{"d_model": 192, "n_kv_head": 2, "vocab_size": 512}
Each number is 50 + 10 x the weight over its row's rms, rounded and kept within 0 to 99. Layers, rows and columns count from 0. The size before them is the row's rms in percent of the matrix's.

# layer 3 attention output (transposed), 192x192, rms 0.104, rows 123-141, columns 0-191
117:43 40 45 41 53 58 58 51 31 52 61 54 57 35 54 72 63 43 55 45 26 62 66 50 56 52 44 43 43 38 54 38 41 42 46 53 58 52 52 54 47 55 55 45 57 58 62 44 60 44 45 40 63 49 50 51 48 33 47 41 52 46 52 47 39 47 71 53 69 43 41 39 50 42 44 64 32 42 42 50 44 61 46 34 29 44 61 42 48 60 37 63 49 44 61 56 50 49 35 53 54 43 43 53 57 52 63 43 40 49 75 51 38 43 36 65 55 37 47 46 59 47 63 44 76 41 45 41 56 59 64 36 46 67 58 43 55 79 56 49 31 51 56 54 68 49 62 54 53 37 45 58 22 53 40 33 57 57 35 65 32 45 60 43 56 46 42 55 60 50 61 44 53 60 42 60 70 67 44 49 49 64 56 34 55 55 54 42 38 45 44 57
107:50 51 51 44 59 72 60 63 56 64 44 50 57 41 53 42 71 47 43 50 46 60 39 45 66 51 51 45 45 28 36 52 50 42 54 55 44 50 52 50 58 56 58 51 36 57 43 64 35 36 57 47 44 33 32 39 33 63 26 61 34 57 50 53 46 48 61 57 33 56 60 49 62 39 30 76 45 70 52 58 42 35 52 54 37 67 52 51 59 43 43 39 58 60 56 50 42 47 39 67 41 44 33 33 52 50 45 45 51 43 60 59 53 49 47 45 47 61 53 68 34 38 50 49 57 45 59 68 55 46 73 47 64 43 44 48 40 48 58 39 32 56 45 52 43 50 60 37 47 67 46 28 46 33 42 48 48 67 40 49 45 41 30 62 52 42 42 48 41 37 61 39 49 64 51 43 43 44 50 60 53 38 50 48 57 61 67 54 67 47 48 53
097:53 55 56 54 70 47 48 44 45 62 62 45 44 48 56 63 38 64 65 40 43 56 56 47 30 42 47 49 52 66 54 53 39 48 52 32 55 52 28 56 38 54 57 57 52 52 62 36 39 68 46 58 56 44 56 64 39 29 31 49 39 28 52 63 41 52 51 63 44 41 43 48 58 64 61 38 68 45 55 51 41 60 64 53 54 44 44 51 51 61 68 60 42 36 57 41 49 56 39 40 59 49 57 32 48 37 28 47 32 77 34 53 50 54 56 39 32 43 65 35 49 47 49 54 55 32 33 35 35 50 49 40 48 59 38 38 65 52 53 40 52 56 56 46 52 35 60 49 48 23 51 56 47 48 55 50 62 53 58 63 46 55 51 49 50 52 67 51 49 65 58 51 25 50 42 53 50 55 44 37 45 69 60 46 43 48 57 57 39 52 61 47
089:45 59 50 54 54 67 79 46 38 65 51 47 62 52 54 40 64 52 32 58 52 55 56 54 48 55 42 54 40 56 39 74 59 44 53 44 65 49 52 44 48 55 54 58 62 47 51 65 52 40 42 43 44 49 37 46 41 43 39 50 49 72 42 49 58 55 63 52 58 40 63 53 56 50 46 66 50 70 45 69 59 49 36 49 52 66 46 50 64 51 47 46 57 47 39 37 46 42 53 54 60 51 30 46 33 57 45 38 50 52 60 52 49 52 31 39 41 73 44 58 43 47 44 31 40 44 39 54 52 49 59 39 55 55 50 52 24 41 43 53 40 56 60 60 39 54 93 55 60 74 80 51 54 54 50 64 55 58 42 60 47 44 40 61 59 49 44 64 48 53 37 48 52 52 48 67 49 40 60 46 47 41 54 57 53 53 51 60 59 32 55 53
089:62 46 60 49 43 60 53 58 42 59 39 58 63 46 55 44 72 41 53 56 52 62 34 71 66 43 56 41 49 52 51 59 60 50 46 50 50 41 56 54 77 43 40 44 64 54 44 45 45 44 42 42 39 44 31 65 57 49 39 65 54 43 53 50 37 58 47 39 49 61 45 55 47 43 48 44 52 58 39 54 37 58 57 36 30 52 57 61 34 50 68 37 36 63 25 46 47 50 61 46 51 53 42 57 56 31 40 51 54 49 63 49 52 51 55 47 65 52 71 53 37 49 47 59 57 60 54 47 49 51 50 54 52 46 72 38 52 45 50 27 45 40 39 62 58 49 50 56 53 49 48 29 65 27 25 51 57 55 33 51 42 54 46 55 50 42 45 48 49 55 65 63 46 51 45 20 37 33 46 59 50 27 34 40 61 45 68 47 60 57 42 57
101:51 48 59 61 44 46 45 44 52 49 43 57 67 49 61 34 53 44 49 45 54 50 32 50 48 48 51 54 61 64 46 60 52 40 39 37 62 52 41 60 65 33 40 56 61 47 72 37 38 59 44 46 32 51 56 45 47 48 52 40 46 35 68 48 51 50 44 37 49 46 45 45 35 39 71 42 49 76 27 53 40 49 49 38 45 47 49 48 31 48 41 63 34 40 19 43 72 52 70 44 60 51 53 45 40 38 58 44 60 43 52 50 40 66 44 45 57 54 40 52 46 41 42 59 57 51 53 45 53 55 39 51 43 73 52 58 57 45 45 37 58 35 35 61 62 66 45 64 30 44 44 33 49 52 48 58 52 51 44 53 53 64 49 47 43 43 47 55 54 46 62 65 48 51 53 30 53 22 46 56 63 49 53 39 69 52 37 39 40 60 33 39
097:54 46 48 47 45 43 42 51 68 45 34 65 61 44 35 66 40 39 38 56 54 43 48 37 62 59 50 30 51 36 57 30 70 48 72 44 56 45 59 47 54 43 44 65 62 47 27 44 56 50 55 40 53 52 64 33 40 56 54 40 47 42 50 39 47 44 52 36 66 61 36 57 47 52 47 50 44 53 41 65 50 41 40 35 42 51 45 71 31 48 29 49 47 54 47 59 50 47 56 61 61 67 61 56 51 53 66 55 58 39 48 25 59 47 42 59 52 56 64 38 64 51 48 58 67 52 62 32 53 49 69 40 50 64 47 50 45 59 42 59 66 48 26 44 47 54 33 63 53 50 35 45 54 58 45 43 44 47 38 33 61 61 52 49 54 55 30 52 63 53 51 47 44 57 41 68 61 61 35 57 54 48 51 59 45 58 48 42 67 44 40 54
078:41 61 48 43 33 49 58 57 41 41 50 47 50 51 41 33 47 52 38 34 48 53 46 63 61 35 32 59 44 35 61 40 61 38 54 35 68 49 51 53 40 56 54 58 55 44 48 59 41 54 43 58 66 46 61 31 29 30 38 54 45 53 55 45 50 43 61 53 48 43 66 46 49 43 48 73 41 70 52 58 49 36 38 56 57 60 48 56 48 45 40 45 59 44 53 46 58 46 72 64 57 44 44 57 29 51 44 56 49 47 56 59 41 49 20 49 49 55 69 38 63 40 41 39 51 47 44 62 48 40 75 38 50 63 45 46 44 49 47 66 59 52 46 40 35 54 73 54 50 59 63 30 57 47 63 64 57 55 46 54 48 45 51 66 42 49 42 42 34 39 44 33 64 50 49 77 61 51 50 36 56 65 60 57 39 50 52 47 61 51 58 40
093:49 39 46 47 36 53 24 38 62 43 47 54 53 53 53 39 52 35 61 41 59 47 47 44 70 56 59 21 45 42 46 19 42 47 54 47 54 51 52 47 45 61 44 45 54 46 55 45 48 38 61 47 54 38 53 51 50 58 57 34 59 41 52 48 37 46 49 48 43 52 37 47 35 51 59 49 44 56 39 37 48 40 44 41 44 48 43 47 36 34 29 49 46 45 54 60 55 55 52 61 41 39 53 37 56 53 61 50 50 40 77 56 50 48 54 61 54 50 34 49 60 65 52 48 71 45 75 60 61 61 47 73 64 41 54 44 46 58 48 47 51 39 46 45 57 48 32 42 70 44 35 43 48 60 52 40 56 42 56 43 65 49 60 35 40 46 51 53 70 52 56 59 71 56 54 34 65 62 38 60 58 52 53 49 61 52 48 28 62 76 31 56
077:35 57 46 43 34 63 64 49 30 50 57 37 56 38 54 56 56 59 40 30 43 52 62 63 46 62 42 69 35 55 54 65 50 54 49 40 72 36 42 39 46 40 44 40 55 45 57 58 58 45 34 55 65 65 43 62 45 37 38 43 50 53 52 48 53 43 45 54 44 40 62 49 39 41 41 69 55 38 52 45 42 59 44 48 58 52 45 49 63 57 50 45 50 54 59 26 49 44 63 59 47 52 33 62 50 59 40 43 55 49 45 45 36 59 14 42 62 49 67 55 51 31 66 43 46 41 45 48 33 54 55 42 41 51 61 51 39 56 38 71 56 51 45 38 43 66 74 56 58 58 73 46 52 41 54 59 54 60 55 54 43 39 55 46 55 45 48 40 44 54 63 40 55 59 68 70 54 43 46 40 49 58 52 59 36 57 59 70 51 45 46 44
101:67 55 48 48 47 50 55 50 53 47 48 44 46 67 31 40 38 50 55 61 44 43 55 43 32 47 53 62 68 46 53 50 44 54 37 45 59 48 50 62 56 48 58 51 41 56 35 49 44 60 55 60 53 73 41 57 55 50 52 50 54 58 47 35 62 40 50 45 49 55 59 48 54 38 46 53 55 38 51 41 47 63 73 65 74 55 55 47 55 51 71 45 51 43 60 54 57 60 73 45 29 52 48 66 49 46 32 57 50 50 28 50 27 45 68 23 44 49 54 43 56 41 45 61 44 48 39 53 38 47 39 50 62 50 55 57 51 36 45 47 54 58 55 58 47 50 30 32 27 48 38 41 55 48 62 49 42 48 75 47 52 53 51 46 32 58 51 42 52 62 57 54 37 32 57 34 35 57 55 48 49 46 31 44 38 42 57 60 26 50 69 30
104:60 46 53 69 53 53 66 63 33 61 53 59 48 42 55 72 61 57 60 55 52 44 54 38 57 57 46 44 52 45 54 60 42 59 69 40 44 53 40 37 57 41 61 60 54 49 33 33 56 52 29 40 54 62 57 42 48 49 55 54 59 48 51 39 61 55 30 67 61 38 57 47 58 51 39 40 51 26 58 41 21 62 44 43 56 46 36 50 54 48 52 67 49 50 58 75 41 40 49 41 50 53 42 36 66 43 51 35 56 63 40 55 43 54 58 50 47 44 41 63 53 47 55 68 53 54 61 40 56 47 49 48 49 44 33 49 40 63 48 48 59 45 34 43 69 58 66 53 66 45 53 72 45 61 38 39 75 61 44 42 41 60 46 58 45 63 44 32 56 76 54 58 42 51 58 69 39 36 57 44 54 64 52 50 51 49 49 50 52 50 47 44
107:54 54 57 34 64 51 47 53 68 36 51 54 52 54 49 47 45 33 54 57 49 56 64 57 50 50 51 49 34 47 41 46 43 60 27 74 27 52 67 45 54 57 68 40 46 50 44 54 38 38 58 59 35 51 46 47 69 48 57 54 48 60 30 47 47 60 49 56 39 61 51 49 52 65 53 60 39 52 57 54 80 49 54 60 57 46 64 33 59 36 42 54 61 68 54 48 52 49 50 46 48 47 48 46 38 57 43 57 39 45 51 51 70 50 63 51 49 40 48 61 34 53 58 46 65 47 41 61 58 39 40 57 73 38 70 59 53 44 55 55 46 56 67 58 53 42 28 34 62 60 38 52 45 44 67 52 21 50 52 48 54 36 53 47 48 51 55 79 53 40 43 43 53 46 39 36 61 62 44 41 30 37 48 45 46 44 57 62 55 51 59 55
094:58 46 48 47 57 48 33 41 63 39 46 53 48 64 43 50 37 48 72 55 44 48 56 36 28 55 52 42 63 46 53 36 40 59 53 55 48 60 44 55 45 55 59 43 40 59 48 52 42 50 62 56 62 50 63 59 61 58 58 41 47 54 44 49 40 49 57 51 44 58 46 49 43 54 45 57 50 39 74 41 59 63 44 54 71 59 50 43 59 54 47 34 47 64 78 58 49 53 30 52 29 43 51 42 70 51 43 67 41 47 63 60 51 52 65 55 56 45 37 46 53 59 52 45 63 45 52 67 43 53 32 62 55 38 55 49 66 57 60 43 50 48 70 60 45 46 28 31 51 43 30 47 39 53 62 44 58 44 70 45 53 58 67 38 37 50 57 54 52 62 40 42 42 30 51 41 43 73 42 48 37 55 59 49 44 36 50 37 38 74 65 48
084:55 39 55 58 69 43 40 47 63 48 56 67 50 49 49 61 57 43 70 61 52 45 51 32 53 54 60 39 61 43 53 44 51 50 57 58 26 63 51 52 52 60 69 63 49 52 42 30 45 51 57 41 50 43 64 30 49 58 41 62 38 47 43 52 44 55 62 58 56 54 28 53 65 57 49 40 47 43 55 47 54 50 54 46 49 43 51 51 47 57 50 62 50 48 55 69 50 53 26 42 52 49 59 35 60 43 51 53 37 64 56 52 55 60 73 56 44 39 48 54 47 57 43 62 58 48 50 51 59 51 56 49 66 41 27 45 59 52 59 32 41 53 71 54 67 44 30 35 59 45 28 57 36 59 42 36 48 52 50 34 42 66 62 41 50 52 49 60 51 59 41 57 16 34 29 43 53 48 48 45 33 52 57 39 54 52 37 34 48 37 47 55
118:43 36 47 47 56 62 43 46 38 42 45 45 65 39 70 64 73 50 49 57 56 46 73 52 49 58 47 36 56 66 51 65 55 42 47 38 60 49 44 64 47 45 58 51 47 47 70 55 64 49 43 56 45 41 46 50 42 30 44 49 60 33 68 57 33 37 58 51 57 51 41 53 40 57 51 61 64 64 48 68 48 57 26 34 43 54 56 39 39 58 41 48 46 62 47 46 52 49 32 34 57 45 52 46 49 40 36 50 41 51 66 53 48 49 28 62 49 49 36 47 63 63 66 39 56 42 57 48 40 56 57 45 46 59 59 51 44 63 69 40 46 50 58 58 51 60 66 55 52 33 39 60 42 50 43 67 50 47 40 54 42 50 62 47 53 46 40 64 49 54 48 56 30 41 39 64 53 31 40 45 39 45 66 45 65 42 32 29 45 39 59 68
120:58 44 50 52 43 57 40 50 49 36 41 61 72 52 55 47 56 14 56 42 50 58 48 40 59 67 42 44 44 58 54 46 49 51 56 51 47 45 35 51 51 45 53 61 71 42 70 53 39 59 41 42 57 19 62 51 27 41 60 55 53 39 64 35 23 48 59 59 43 61 33 45 42 39 45 44 54 50 37 57 52 39 40 45 52 54 38 56 34 36 38 49 47 53 62 51 49 50 43 56 65 54 54 35 48 39 54 57 44 58 72 58 48 51 40 51 51 52 60 33 55 50 53 50 72 48 65 54 63 43 59 57 56 50 47 50 49 53 58 35 58 38 50 40 39 50 50 62 66 47 54 47 46 56 54 59 80 40 36 32 64 65 58 45 45 43 53 52 37 56 50 53 35 52 38 60 55 54 43 53 45 53 59 48 44 48 64 26 66 45 48 61
118:53 52 36 24 46 46 41 49 53 46 50 36 36 33 55 78 44 49 43 57 63 48 51 52 61 50 51 36 46 60 68 51 49 62 45 64 49 38 57 60 43 64 45 48 41 52 41 71 76 47 52 35 51 36 41 63 47 47 58 48 55 44 54 55 56 44 45 60 63 50 45 63 62 57 48 47 57 41 54 37 48 54 44 55 26 36 38 53 35 60 43 49 54 57 56 57 49 58 52 33 56 37 52 45 51 57 62 40 35 65 44 52 48 32 44 70 45 35 42 36 72 60 69 52 47 55 47 31 63 57 58 40 43 56 55 61 52 53 64 71 48 55 38 43 44 34 51 58 57 50 55 71 63 37 32 33 53 41 33 61 44 37 41 53 59 50 50 48 64 49 50 57 58 60 52 64 58 54 51 64 55 55 42 67 39 61 46 47 57 55 61 60
102:57 48 58 54 57 50 45 37 44 63 43 44 43 56 57 56 43 45 37 43 59 42 63 52 42 57 47 42 56 64 52 57 39 39 42 44 90 46 46 58 51 51 32 49 57 37 54 32 50 45 25 50 41 52 55 58 58 44 48 38 61 52 64 47 67 35 61 37 52 41 41 46 47 51 59 47 69 52 46 40 24 60 41 50 34 43 46 35 54 47 76 76 35 34 44 51 67 63 61 47 42 42 62 47 56 63 55 37 60 58 55 39 29 52 53 44 41 50 39 42 56 59 48 52 41 45 51 30 40 57 37 35 42 49 38 66 44 47 54 41 52 56 36 64 47 47 55 61 44 41 48 53 53 71 46 37 58 54 51 40 61 43 55 52 60 47 60 37 56 68 63 55 52 57 64 41 47 45 52 53 61 51 41 48 63 47 41 59 31 59 56 49
# layer 3 attention value, 192x192, rms 0.102, rows 124-141, columns 0-191
109:53 71 51 57 41 48 65 56 60 46 54 52 43 51 50 43 53 52 56 44 27 37 47 52 41 49 43 61 40 56 44 55 48 38 63 51 58 66 59 27 52 57 40 45 53 83 73 47 54 56 49 40 70 40 57 66 40 43 61 55 52 55 51 49 74 46 50 40 52 45 41 51 58 52 41 52 45 61 42 51 33 50 55 45 38 60 66 42 62 71 68 53 40 44 30 57 59 53 39 39 41 56 47 50 31 55 38 64 43 45 60 37 50 44 62 64 60 59 72 54 34 41 28 48 54 36 60 52 42 57 65 52 55 38 60 49 46 57 55 61 39 44 54 50 56 55 57 75 59 30 54 30 53 61 27 47 58 46 57 58 62 44 42 50 61 43 55 47 62 43 50 56 46 51 64 49 54 52 41 54 51 56 48 44 47 54 39 56 47 71 53 51
093:54 51 52 43 53 60 43 63 44 52 63 45 53 43 58 42 48 56 35 60 43 53 59 49 59 36 40 64 47 59 38 42 55 44 36 43 50 37 47 40 56 49 57 65 59 41 41 53 52 45 61 59 46 38 44 32 60 28 23 55 48 40 47 49 63 67 46 45 51 50 70 56 38 58 45 53 39 46 56 45 43 63 56 49 65 46 55 46 53 28 30 37 41 52 52 34 52 63 64 48 28 47 46 62 32 45 52 50 31 53 49 67 39 46 43 50 53 40 36 46 50 51 74 45 59 40 49 47 58 51 46 52 53 43 69 54 52 49 69 47 58 57 46 58 41 44 57 35 49 86 38 56 70 38 60 49 54 48 46 43 26 35 40 61 39 47 40 52 41 64 41 27 48 62 39 54 46 59 50 40 48 46 41 47 43 49 49 46 38 66 45 39
091:50 49 44 37 44 64 61 45 69 53 64 70 51 55 64 43 43 45 53 51 49 55 59 53 42 58 39 48 47 52 42 60 42 47 35 36 48 50 54 65 53 59 54 43 50 71 60 46 53 45 44 53 49 60 44 58 38 29 56 58 50 49 49 59 48 43 56 39 62 38 39 47 58 55 52 41 62 65 43 42 52 39 40 54 28 37 59 60 45 48 70 59 47 46 52 47 44 38 43 51 40 47 40 53 44 50 48 65 46 37 47 18 59 54 45 57 40 49 69 37 60 63 55 40 47 58 60 59 54 54 55 53 45 39 59 46 51 86 60 35 30 56 59 32 49 54 58 68 49 31 53 41 50 45 30 52 47 43 37 61 59 52 64 58 50 53 69 38 57 52 48 64 44 46 64 61 46 38 43 32 62 39 40 53 32 42 47 67 40 44 36 58
092:49 57 58 73 45 44 44 40 44 50 21 59 34 40 56 58 56 38 39 47 58 49 40 54 38 55 32 37 40 55 41 50 51 57 64 41 47 46 52 48 43 63 40 41 54 59 59 58 38 54 38 53 50 64 51 42 60 58 56 64 38 49 58 68 52 40 55 64 51 55 54 62 67 51 39 58 24 51 37 48 38 66 54 57 51 43 72 50 52 81 61 60 43 46 54 60 75 41 40 39 55 66 64 53 43 53 42 42 74 52 52 45 57 59 64 44 56 42 58 53 53 54 39 62 35 57 64 54 45 68 44 50 48 56 31 53 35 69 43 42 42 52 59 56 43 59 46 65 54 56 55 55 55 48 60 53 49 55 32 68 42 31 46 48 40 39 40 72 60 49 54 38 52 35 49 41 50 43 51 56 48 51 47 50 49 56 46 61 61 56 44 41
106:51 38 51 55 68 42 42 58 49 53 34 65 31 38 43 62 49 54 45 56 28 37 51 51 26 55 57 46 56 39 52 48 50 45 50 51 50 43 55 55 47 57 46 22 39 41 49 57 48 55 41 42 43 64 43 37 46 57 66 53 62 59 43 77 24 59 54 60 41 44 57 49 59 48 49 63 47 38 58 44 44 67 53 44 71 45 55 58 46 65 69 48 38 43 59 40 49 57 54 44 53 71 73 61 62 43 35 41 71 61 47 40 41 44 51 54 41 60 60 58 68 51 50 65 47 44 56 51 47 62 34 53 54 45 54 50 27 46 58 60 73 45 51 56 44 52 48 52 45 59 51 64 58 45 65 51 49 44 73 45 36 35 69 50 42 42 36 64 54 40 55 57 53 34 49 53 52 49 54 62 60 41 44 47 37 55 51 43 51 42 62 41
096:50 38 45 63 57 59 43 39 48 60 39 35 30 60 48 66 54 33 74 57 47 42 37 41 67 65 47 60 68 57 52 44 45 64 56 52 46 60 59 65 41 45 42 52 59 54 68 47 26 58 46 54 55 44 49 43 75 67 42 45 48 53 57 30 45 56 45 52 38 52 29 55 59 45 49 58 63 49 63 43 65 44 47 56 57 63 67 63 57 65 64 51 58 54 66 67 65 62 44 33 48 51 63 46 39 57 29 41 71 50 43 61 59 57 44 65 48 50 33 53 42 47 51 57 45 34 59 53 57 47 43 50 53 64 37 59 56 53 44 34 53 34 47 55 59 49 36 39 52 47 57 58 39 48 57 47 40 50 52 50 53 43 52 52 66 56 54 58 26 51 52 60 50 43 33 52 60 36 49 67 37 45 42 42 57 57 53 52 62 55 61 50
079:47 64 47 43 55 58 43 56 71 53 48 51 54 31 55 62 38 49 69 34 37 44 59 62 63 60 56 45 36 55 50 68 39 54 51 53 44 69 61 51 51 40 51 62 43 71 44 48 31 50 46 50 41 47 42 63 48 35 81 70 47 53 34 60 44 60 60 67 45 55 35 55 53 52 46 59 52 54 66 49 58 39 51 47 61 48 54 59 59 56 59 53 40 42 33 72 54 46 61 51 29 40 38 56 36 58 50 44 39 55 49 43 55 30 55 69 45 70 44 59 31 43 54 52 68 51 52 49 49 60 56 50 52 41 62 46 39 54 63 37 40 48 57 29 61 47 49 49 58 43 45 31 45 44 40 48 62 58 55 38 48 58 50 43 48 47 62 49 35 44 43 64 62 32 57 60 48 56 58 39 47 58 49 46 54 59 45 63 39 34 32 56
092:42 41 54 55 52 60 52 42 36 56 46 38 54 47 42 47 44 46 58 49 27 34 40 45 58 50 60 56 58 59 58 42 39 52 56 71 39 64 65 53 49 31 49 45 39 41 43 38 24 55 50 46 54 34 41 58 37 54 73 41 58 45 51 47 37 56 35 58 53 38 50 54 48 55 64 59 54 64 70 54 46 44 58 57 48 74 53 57 62 76 54 45 46 49 46 30 42 59 36 48 64 65 62 51 43 48 46 43 82 44 53 38 35 40 61 56 44 44 54 56 74 27 42 43 45 45 39 58 47 53 48 53 48 51 42 42 44 36 54 51 51 38 43 40 61 47 46 50 30 45 52 49 41 44 50 43 62 38 48 53 67 59 41 48 50 32 48 35 54 40 52 45 52 38 40 41 60 39 48 68 46 61 47 43 60 50 45 50 58 25 64 53
076:65 51 53 37 39 70 56 42 47 61 35 57 51 43 50 60 45 51 54 61 48 48 41 58 50 71 52 47 28 63 43 67 40 44 41 46 59 27 23 53 50 40 66 46 42 71 52 33 51 56 57 56 45 51 46 53 66 29 47 64 47 41 44 56 64 49 50 56 50 35 57 46 50 53 50 42 41 49 33 52 61 47 44 53 44 55 58 51 32 32 42 47 48 49 21 50 53 59 48 45 53 47 29 55 49 55 74 58 35 55 55 45 54 40 73 55 57 46 52 47 40 77 64 56 54 56 43 60 54 51 51 54 60 61 49 47 39 58 55 56 54 63 45 60 65 53 54 68 48 50 53 46 42 46 36 52 49 55 53 47 51 76 47 50 44 49 56 33 35 62 57 58 52 47 75 55 42 67 59 40 46 59 62 34 54 37 49 50 48 61 33 51
099:46 62 49 40 64 48 43 38 45 51 41 49 50 43 65 67 53 40 37 38 58 72 54 42 57 41 52 28 40 52 56 43 65 41 55 57 66 46 33 54 56 61 49 45 24 47 54 45 59 39 55 64 42 49 47 39 54 60 29 44 38 62 56 43 49 58 59 52 45 49 42 60 72 38 60 52 53 46 48 48 40 73 36 50 54 67 32 48 46 50 30 60 54 46 55 67 48 31 51 60 47 47 48 46 58 44 50 48 14 66 49 58 63 26 47 61 62 61 38 44 31 49 60 49 49 47 36 48 44 49 55 61 53 65 58 54 52 46 52 52 55 55 48 63 41 41 34 51 48 48 45 40 74 41 53 48 44 43 40 42 52 48 42 36 42 58 48 68 53 57 49 44 56 56 55 55 56 66 57 41 47 52 60 48 38 62 58 74 57 64 56 51
107:52 30 51 42 40 45 52 34 55 50 54 46 35 34 49 59 35 60 49 53 44 51 50 54 70 61 41 67 45 46 40 61 54 55 36 50 70 52 45 69 62 52 50 45 52 32 62 44 62 44 41 51 50 15 54 56 48 32 34 53 50 42 50 61 58 57 50 34 56 57 51 36 45 51 55 55 47 57 58 41 52 30 45 53 58 46 51 57 44 43 53 30 50 46 29 43 52 34 50 62 56 42 55 51 56 46 55 49 29 53 45 40 40 44 51 40 43 33 38 36 45 80 39 59 48 45 65 45 51 47 70 40 53 42 59 44 33 57 42 40 53 45 47 61 76 46 40 41 50 64 41 46 41 60 50 47 46 54 69 55 46 68 40 52 57 62 63 44 44 58 53 48 57 41 46 49 58 49 60 36 46 70 52 54 49 34 49 23 41 52 51 43
107:46 53 55 54 45 60 52 78 42 40 61 58 67 49 61 34 50 28 49 55 66 65 46 54 54 35 64 40 47 58 59 56 44 42 70 55 46 51 58 44 50 40 56 50 55 41 32 58 64 59 62 40 59 74 54 57 39 83 61 39 39 51 53 38 60 44 47 49 53 49 48 58 60 60 48 45 56 54 35 52 50 34 43 55 31 61 47 49 43 49 41 63 49 53 54 42 32 47 41 58 50 39 38 52 50 55 55 56 45 38 55 49 47 77 47 45 55 53 59 67 58 42 50 36 34 44 56 42 37 55 44 57 52 78 32 48 88 50 45 60 46 41 50 47 34 44 51 65 57 38 52 38 60 56 37 53 49 47 42 49 42 63 49 49 45 64 51 45 48 39 48 41 48 46 58 48 37 37 46 34 38 48 58 48 48 46 53 66 58 56 59 52
094:50 59 60 39 56 56 62 41 42 40 52 38 68 60 48 46 47 55 37 53 42 63 47 46 46 35 49 56 51 45 63 37 46 52 42 65 40 54 50 55 56 33 50 62 36 35 40 58 61 42 56 60 57 15 53 56 41 57 31 45 42 58 52 42 53 51 41 64 53 51 71 47 45 50 60 58 71 55 50 50 40 58 42 53 43 53 34 46 59 48 42 54 43 44 55 55 38 34 50 58 47 64 26 50 43 56 60 71 55 40 47 58 38 38 43 40 59 55 52 65 31 35 55 42 53 52 32 49 55 43 58 55 48 54 46 54 70 27 55 54 52 53 58 48 57 42 48 53 53 38 48 41 56 59 55 51 46 45 54 43 74 54 33 35 23 60 63 50 57 42 37 42 46 33 41 53 47 51 71 58 39 65 51 40 58 59 51 49 40 57 80 50
082:52 50 51 61 47 51 56 62 49 44 68 34 30 61 61 54 45 49 58 65 59 72 49 40 50 32 38 64 66 54 53 47 55 52 67 45 48 71 65 58 57 46 53 40 62 35 48 51 66 39 48 51 66 21 36 39 35 54 42 47 50 42 59 40 65 65 41 40 42 55 57 35 35 55 45 68 65 49 51 42 47 43 64 48 70 45 41 59 55 43 54 37 38 47 49 43 50 68 53 54 47 45 50 41 56 56 42 51 45 37 54 51 39 62 37 18 61 39 52 47 60 48 40 59 58 42 65 48 47 46 43 34 52 50 56 58 52 50 71 52 48 35 50 64 52 50 56 39 60 50 38 44 44 63 53 42 55 45 40 57 39 47 49 54 54 56 53 53 59 59 55 38 46 52 30 41 49 41 49 61 41 52 39 49 53 66 68 57 52 61 79 51
111:54 64 51 52 46 57 51 48 54 51 56 55 59 34 48 43 46 65 49 65 33 45 56 48 58 56 34 61 59 53 55 58 45 57 38 39 30 43 54 59 59 38 56 42 65 53 33 55 49 53 51 42 45 60 42 33 59 43 51 57 53 59 50 54 31 37 46 45 49 35 80 40 30 46 38 43 63 65 71 52 62 58 47 49 52 44 53 64 33 64 47 31 38 55 51 54 46 62 50 50 33 52 60 43 44 50 35 48 83 49 43 19 48 47 39 51 50 35 66 46 47 41 64 51 51 57 45 56 45 68 46 52 50 41 57 51 41 71 61 49 54 66 50 50 66 45 54 53 52 42 43 71 42 61 64 58 51 44 55 57 36 39 53 64 47 49 62 37 43 59 52 39 30 59 41 52 56 48 50 42 48 65 46 46 32 60 41 50 50 55 68 41
122:44 57 49 63 49 51 58 62 66 52 40 21 54 44 64 54 33 49 67 50 38 36 50 60 64 50 43 45 51 45 53 58 35 53 48 38 50 56 70 70 46 39 55 65 74 45 41 52 37 48 48 50 67 38 32 49 57 46 49 48 51 43 54 53 37 73 39 56 66 53 46 49 50 60 43 43 59 64 72 40 42 38 61 58 61 54 56 59 56 52 65 38 38 50 43 71 39 58 51 33 43 64 44 57 44 54 49 61 84 35 55 61 35 42 54 56 47 49 60 54 55 39 49 49 51 33 43 52 50 61 43 47 54 55 40 51 18 54 63 56 49 49 32 48 55 56 51 54 57 64 50 68 40 45 66 56 54 48 54 42 55 56 47 61 55 49 67 56 34 47 56 51 58 38 41 55 50 43 58 64 49 56 47 46 38 56 52 65 54 41 58 50
119:50 44 42 60 54 49 48 50 68 59 51 38 47 64 46 48 44 62 51 52 56 38 40 48 64 46 42 56 50 59 54 46 52 72 52 38 17 36 49 40 54 52 46 65 60 44 38 46 54 41 45 42 53 59 54 46 66 40 33 50 59 55 32 46 30 27 43 50 54 52 53 56 30 42 59 55 51 45 70 50 57 47 54 54 34 58 51 46 61 60 39 46 62 58 30 36 45 71 47 48 69 38 63 43 52 61 34 44 51 52 48 77 61 57 51 42 53 40 50 55 53 49 50 45 52 39 39 46 52 32 44 42 52 56 72 46 43 59 29 38 45 57 46 51 47 53 56 39 53 63 53 47 51 46 63 42 46 57 39 48 65 53 43 55 64 49 53 42 34 45 48 37 39 85 39 48 39 61 39 34 46 40 59 58 54 52 49 30 58 63 54 43
100:50 36 40 51 50 51 45 43 35 47 45 58 41 57 38 61 64 65 45 65 53 40 46 49 64 49 47 54 49 44 46 54 50 50 36 38 40 47 54 47 50 64 46 54 44 49 38 48 43 45 62 42 38 54 49 48 50 20 25 52 50 42 59 60 13 48 58 43 57 50 60 51 50 30 51 40 67 36 52 43 61 76 58 50 65 62 46 45 49 46 55 41 53 49 50 50 40 57 52 57 47 54 63 38 45 56 64 52 41 74 49 49 58 34 44 53 40 58 32 43 60 64 53 53 44 40 32 48 46 53 46 48 48 39 74 41 48 43 48 52 64 59 57 58 57 48 51 27 39 56 55 71 62 37 60 66 24 56 62 49 42 50 38 55 52 47 38 38 36 46 42 51 50 62 43 33 43 58 41 52 65 42 48 48 36 37 47 55 54 33 56 40